config = dict(
    hidden_size=64,
    vocab_size=2617,
    hidden_act='gelu',
    positions='learned',
    attn_scale=0.177,
    init_std_o=0.0,
    optimizer='muon_variant',
    learning_rate=0.00775,
    weight_decay=0.02,
    max_grad_norm=1.0,
    schedule='wsd',
    decay_fraction=1.0,
    doc_mask=True,
    dataset='wikipedia_en',
)
Each number is 500 + 40 x the weight over its row's rms, rounded and kept within 0 to 999. Layers, rows and columns count from 0. Numbers have three digits each. The size before them is the row's rms in percent of the matrix's.

# q: layer 2 attention query, 64x64, rms 0.116, rows 0-31, columns 0-63
# k: layer 2 attention key, 64x64, rms 0.116, rows 0-31, columns 0-63
# v: layer 2 attention value, 64x64, rms 0.136, rows 0-14, columns 0-63
# o: layer 2 attention output (transposed), 64x64, rms 0.11, rows 0-13, columns 0-63
q0 064:474449499524508468471480519552564520530486508458525509503622441487455464559479534498488548583517581498529473506456426478541543502537483546473490485555517580473486538481477491465515443557496449
k0 064:454510569509490470552480489488462485468460435504443551498471533591507549497450529479540483521509505499460494456519513517465411529529483435522481531536484512521451524482561414489558491603490571
q1 051:486546555510469511530553433458466544498529428524472548560401508555523524465479501484466497538490475567463536500492534478412428540479484507503439542517520453505460456505472563513555471449552517
k1 054:538509531469532562453522519494518464482551555546532522481492503463532424505561480461455532493480507559392518548449522482474534404476460491491510505420518496491512477431458573551459532479542524
q2 042:494504444497467452521463447527471524510514548461447510523482532501433480421528448396501498512474493425511503464472540464469487416547499547451514526419438523501508485513464599537510487513529547
k2 051:472578480537497452520470527481454482527529463447479444521538453502496535499492516515532531473410586598511469535527499490591519479452529521548479555563534452520458531553479463520520521538531442
q3 043:480545453506495527523529531401487532509469547495528508472449510529523594433513500485488529461512372461496531474484478544478475564458496486534569470514510477476513489519556536550435557454504559
k3 043:550489496475442439556519495537492517512483506493535468529562556491543558453474459457410503503506423440409521481479520476460523472462460496504538486495514492561494493453485489567475602423482479
q4 056:460466475463505484525502488541423545541509437487490513473485482537455555535440453522463435560486553563528479557565477476476470514466485502590454547551570521476474550566530503534536528454500453
k4 055:498519483477436485439479465500441522557534469533505516444434538576529502454533489424508576546502489505488515496488442457426457548484534445481456547487540522522470468491464529541534609527504536
q5 066:502561497574473467483461576493539450501467596447583457517571479467461502481490509540543532445514508472493470504486457481583558469568515520447549491474430519497542483497503495436472456519502513
k5 067:450490499532462561514473562518487501507473446461475560505512469510411574519423510484503432538520530476533479495528492503615527496503533489521433461560544575463486530506527468437513430492482476
q6 061:482539449498456481450434452545447512561549504408494442507576506501466476455509528515477439540499455396553488504491542485532536528536437561527502525528510495474481551568482440530485503520496532
k6 077:471525512474456501500574484455506515467500456476532488486433556546554534496534470517536521442493538513435487447558489502511422502472542475499435588487438522508514492503586453478460600487446521
q7 060:440548474592468479502488492536497484531470565473486544552595461524486440564471477537469486536477472417561446510504485469571522501568487545469528491537474549440517526511501478479449439536497484
k7 063:520476531510495459491534465458546512476458423508492493520475529601533592520470515509534477469519540550473471446501488507547474617521484472455426581543446443514517522474547495485538485532468526
q8 052:507559577503449504489539453454515517455546502582506539518447544521592449543507470520473540552532449513477506531494512516436459527468531487466513560420445473447472440473474544506458522463526547
k8 074:588509519491539588479535450458532434430523591532558449521530539460520414536511467524439482517487462484550507488459534497503540515497489437490562455479468506494525502496515525480418492442498521
q9 060:503500421462505492449484481449457567502549462452484535485475506522458512473543532507496450507457494544560462509517625473450536532475507536571432486497536476557490499575488530495564533440547482
k9 059:522480532487519479480521539476459481505534501537489433436387561500535459477525465538509491518485544563489499512475560457485524501459512510539468555434454418461475453437515505439534574511444557
q10 046:484433453556499466559442469551515496480545553459566450489542469484467537513480452479476464521439478452511501483514443502548543552526517533495576480531585476473553555542477436531437529478471467
k10 044:445508474504460480554529519517503473490544463467521472433483525529490495522546499341594477448508496495428492443502518565543541518433480467520483510545504558458517460534493512514477553497535471
q11 062:510524504565518453526471453490461476459515594562519520553561488470509416520512464467516511504490527487517484526391531537512484490546467534478556447494470490556574453486501554557423454495460494
k11 067:480544480557561459497517533489629449469476551479474517517559514484460500545471590498565514493474526473557456422493479459565501487488503466500520557529445545507484472454506513464505500570450522
q12 046:485463531482569547432499470484524502455479569605521494527446488502565437534510413486477500519437498571515570553461566492477447488494509497507532457465536511534542488481520548473497485426503527
k12 058:470503469537534469431455495463546512487442611495538453511603460480435482524499533489531530511508537518529509532490565464576560535510527527473528440484449505487530491492480487423492492594493496
q13 077:441494458494426507473492497530500541563538429452449516461455465549480543448481572470451470546551455509469508537539485488409542510440480537535446557466518492495416495534475510522554545504521490
k13 082:495515529478474518503555436501449521472537481519548547514405548485567494436536422488481530492458480520434546522521500482417489519465447481532481518445495470566483452514493561503480574445538565
q14 068:483500463446481528498501470498475517504546413471494505469402526524502539413527510490468431514507463557478515529545559529398537539452481494559445524465552482515461481542525521537539555439533530
k14 072:505487550497491516503504457470464499444489535538560502497448511453572422470573425495480500511463485515469577567462519482439485507448504523529470513404519477490506411522468562470480559470497556
q15 044:476508432510497540493484487531468532533516452408533483494501493531446536453492526431481451518498446466496501503589511486508569522536457544536440536486522577447457543587526434535483488523575509
k15 057:480506524441519525497575446458449574504479444520565470536461569580559522508537465517502466503460548535437577508543469528495462527481505459491484526484538447472517494547529515483512577430475552
q16 042:521552513513553515505489585441488467554483538526451487521588475514506450607458506501509465501445570494567494528454589479487495470525477508489526428553524515531525519476489504441479504527420508
k16 049:498489503470523524434480579452562491512499551494493476523534570464530523480504506595516557463529541417514527482468507403571525555525521416479488504501429517484468475461492557472551496541509479
q17 049:482476532515495509568483533526432569480485433428508450437497517537499561533547535596542524505502553498466450497502484492517490532529462534505463498603499496479443487517541463496581465581479488
k17 060:470477543469451532500548529506483514456517463523511551448395551535541513522507454483536490482487480527477547499511482569484409479481540466436463570508473526481478505512497539609468525408461527
q18 041:529498508521478450419454481490520483539516554488458488495555504544521497462505500393487528497527420381526472429483499492537532501575493509438527544451505452448481465477487444474453524542488533
k18 046:480525484434568497498553460502541477457537511484513542513497548510522544534479460576451481438438443430481497431509558440564430540475485427552500541537497483492494492574570512466495498480493503
q19 053:511442454487452502467468474575511521540596479471499520505465489525508513522490454484479465626559439517534457523569514528444521544458516575521486541485544517455475558522508460495483551491536442
k19 050:476518553515495514543524439463441499493519538560545450477412524509558480464571465465520480505471479596473460510489512494465514530429551491497482578492451515533506465582513517511528584517439529
q20 057:482499513547471508499468515527469545567545510432531510535576487474483467501466496508456481587551495504528474579501429412481547477482442561478484432488475490510457588514491543474493449513548436
k20 068:535540502569471483523520498417544496516576496493539559520484492582498515508444540423585517502540507554410470507520488452516538514510499494473418559494467545413459518494538473524499495544505509
q21 052:518525468587502453513450492478472459536470524441524549540597484486442531498422523537525486501485517476555415495529480440571542558551487506536516495578511497477517516494483435504467456561458513
k21 052:488463497482462522525536543492479465513526373480462561461469530530511623487510591478478493470583507578485517452537441497490495481496546492515432532547545489477474501462512513547518511485473478
q22 059:514520487499534493543553497466575448453440547542490500537538495484529532538491499528545540412465528517540494389527474500568469517537500448439574513527470517528565490451507481440479513537448554
k22 060:528538516469474530570482504514486531501490494482430397463589434512501549529512505537429449473492498486529522526492438571507496473502510499474560454557501508495561546509426458493506396480511465
q23 040:482463467494535464561532532451465477456522484551496534494443484499487554455536518497511507448466564592464527568482489505502519537403517476590469462468538548534486483516506552548503575423520474
k23 040:522502484510517524493467495483502462537454560482496421503518514503521440508600559430483555524485448495579502542438519490418483499447515581469531522491535477537509459479475468570503547515590524
q24 049:543455515462503538534487489553573481473467467521479470482476517511512542583450479502411445567496488422508521470502504524499504539501553465478547546505543544365482554523488497450448540491475509
k24 050:568468555533501567518467496478528457475548497540448443504503541562582507557485469515430414534528467494525531464458571510505470549475477493499522420513432488523487545531515476533534516539479425
q25 047:437407514503520472436487494456456524484529495551511543495509388461460490526470468501503522520471548564473531588487541483508563501434539526549469446462512490505502496547483503456530546486424439
k25 046:492515471513601471438497459437556432523513564498511486430468547447486454499504537486544513490497445497444521485569579487519526538464530542504521452456465514436516426496479503486492540521531581
q26 077:518480446496521503469491510504492509566527437406467488487538506535420585506442562446517449520526471511502456486558540420520568481492527523570454543533521542480464569550470456504534487534496500
k26 075:513471530414533518499522472507463526516533393535486548509406499562555553435543530527461491534518481566451535500529527488426465477471491492505427536460528438480450482490512476541511555462520490
q27 045:486514526489414466531489569516543532531497469471534503487509459571487587503464511501519403519535526508431508552572531468557523482466493513496444486534461550469435511523502505406527526575479475
k27 048:438465549472495510478487501481449538451539464494485515434451510578583544521547430550447541533428491549487505510503505515484477557506556477457466428481510519513461433542541537512510513445461429
q28 049:507473436501550460494456500543521445505456581496558522443514423484481519508544507489514555453504461454538488474494480556523498491546506528458580447495496506489608480504473446571416543487461481
k28 052:460521412506483459552512512613467465476527456432491504457510459457456541514486509490529453454488529407438515483472461532494491504490449514509518467534478597549503469531519478466586514525544519
q29 049:523505512496537453544496467512489421466410475501519600551541513505496520556526514520532489481480457464548467455447527547499443479578459510466499494515474511455547506499524425550413415473500519
k29 047:512497516512533502426479552539549510477534429466520515517526494507510541513466588562510486492572492445459531510520417486574504426561503493482472472568467558435467567459505499483539482546526553
q30 042:465536433518461458497508479509574483442446583486523546555567470446503527478505543605479515431509518418501525491475506524559500518482451466520507488535497466497535478526539553511470447461531577
k30 055:491504481539452477489480548551490488535479436425444506454570556524485616498457537513479500526490498464536459489537508484564545423568471503511507441553498491503473540474497455484488483596443500
q31 053:564409507430551586511470510493521453488469464544493477448489465483534534545565498519465504495449527509560543478426510546530473531518540505507549492521569495485573507487539455550463471458424467
k31 045:453482492542560476557480503541504470507480523485462474574501467448520489487495504450485575439570455471523559432445603505499473467490466544487588465501488496530511481493445529489511537576436530
v0 102:604466462465499495456548541539525569493447489447555494483485554488528439458499530496493462500439496449466532445456514503511524494479452493604464548519555500508411455505569510537496499495491547
o0 108:485424575479462548457520518447536513518529442508544441457525526568501553514512562484508557531513551541506517485496448406499513513472556457440454546438520550487449472524479482478486551521435484
v1 138:471474446497477520531506507519465565497529517502442557551542521459495520506467496496515553479429546523501558613514444448452581484529509474486445509443475491499467492446497489432587477577515488
o1 153:519477544514533540485492485517535545469496479453483450477475523507479534592445427482463430561510447526515439451530473498527445550497505518552567547576535490483511584527493446504476476460527420
v2 111:544428520508448571570455527448478460479470510476497500467539551526558530506592467440462510515477457520484496484498511557473494485533449493541513552524497442582516489517421474515442591481478522
o2 104:438509501546515456507525542514518430486553472613502590510468494427485496564460466515497543449531516517460467497544504455474523512442511518458470503446476554446527559412531478503527530525542469
v3 147:571459503450487513516537588510516477518516549505532524493455469534573474510493444512523477483551465429468507496470554535427491486521533500519440548453459463573445471413466537519509552423479525
o3 149:388484538537500503539532471548501499444511482612546515492440490428545458540523494495461569520498561529428511513520449481546452504436506431479493539488509544435539487490540492478502524497519470
v4 118:442548526497503478538468554451482494525567490482461427442456469542561523517490516474530547594501525481458521518420486515483452515434551474489551444570557508490531505548472544562518459538487466
o4 119:529572502503435520500514417486524472514499564486468483501499508535451442439503511511474437456481569482485578464549544485514522521543507473471486628429468473504525466504460520499508535465489587
v5 103:440450482501549466553514513470493480509605542499466471510478481508519529486518491481506522526462516462521581487484560496527552527533545461450506511510576449489438446450430443554547515393505496
o5 098:520473531459446533443474431596521502472497507497541557493494466464527426552486457472448491549506524498453557590512504539490487440516529543441492527454478553442563514535518564499459501456528466
v6 110:504485484445551539558577528502405515510505499480496540446519515467524557507497472564440489502495467497499560496535582559463467481499488500538484556525473446601465478453475506463547528433437488
o6 099:468490513518476522482473563548542507497535486549496515457382507480527392569485500482509497570536506521463464516521487445465537524466532481512497559474516486389462513442493497475575489526567497
v7 105:520462534558513475496471497508507521524440498479465565482582473461417501504503507592447447492504495522587461542486456503451515500498447504510493558482463520481557529542470481475554388557542481
o7 098:434511436456528465509480490524513575517518483461466488533573527489448552517397523507494498529479485449575443456510483436555500556510525563571531483585486457474457501488442484507513473522491539
v8 130:497532518458462453468502431478539509471472483557439514555438549528514550461468525556540537421488478545488485521597500496473471569455535455464495438465517493491498493510589540517540438539547490
o8 133:578454468414592537528516484450508546497433463531467454494447515535517529495503483532489437502472476522518537482433515548434442525494479531566521485543515441580501469502497526550509527467446546
v9 115:486469459526538408494483513460451540508573623530569518474553451453541465487530528519457500503533460447490557490495525499521519473575528530516497519471488418491510446485511501435487556538459513
o9 119:527480602524492500505465522548502496506473553514489446519575482489480405514529477497493574530520590468511472567464417502557519459517493504461550450503481488503495537439502521502477404496472442
v10 140:452475527497485509559446475412477472516587493486500502546531529549486503516497527423554541561493480529545429537554431478513509502518523426439523488454453524456483531491548564527561493522532443
o10 139:561511477510504491510485422539469468458504502492475572451459482490444506473565478483498472449495475506478517488483532605515513460566459568580457501571520449538545489495513467582509449429535510
v11 091:486459461464540545459550560427451495503534555484493419499544516487455489506546411490513476514475521576451468552541502507470539433485449467523449490484578507508506524534470469526557548535574483
o11 101:449516530596437488528441455514452531543513460516482515455476438557468548509436540530483499537489545575489489496501466421454487575488533563452489565498489455523559505487508466508464531546456471
v12 123:524449491473555546473522630498527541465551503480494538400474469515534545518457467509480480481525482530485521473508482573451451482519519539571456552503472442511510478511447462443522569446502469
o12 132:404502566542429480548529497565508537521525446563434543519418516434488470499472473485463540573531511510477502538535433469468500514426519529507480522519523505481422532454489559496519515510535464
v13 107:502501557512484489476533466475558494486434435519548433575508503561462546522466551450493481502536493560479398594565457478513511561463450507484492475465523519492479588538523500463508473505530517
o13 106:465499423507522477482497518501425521525540428465492569450428487540508514440551519518532454448489472504549523502470593468491499515501449575597457465538520455552497458508551470550523504521487481
v14 108:452494481476496513444481576492459459453529549489480514435557426528567473423512530494479563456576506520469525507527506546471493439494465512420488514482475448549583555556487473488533552489509501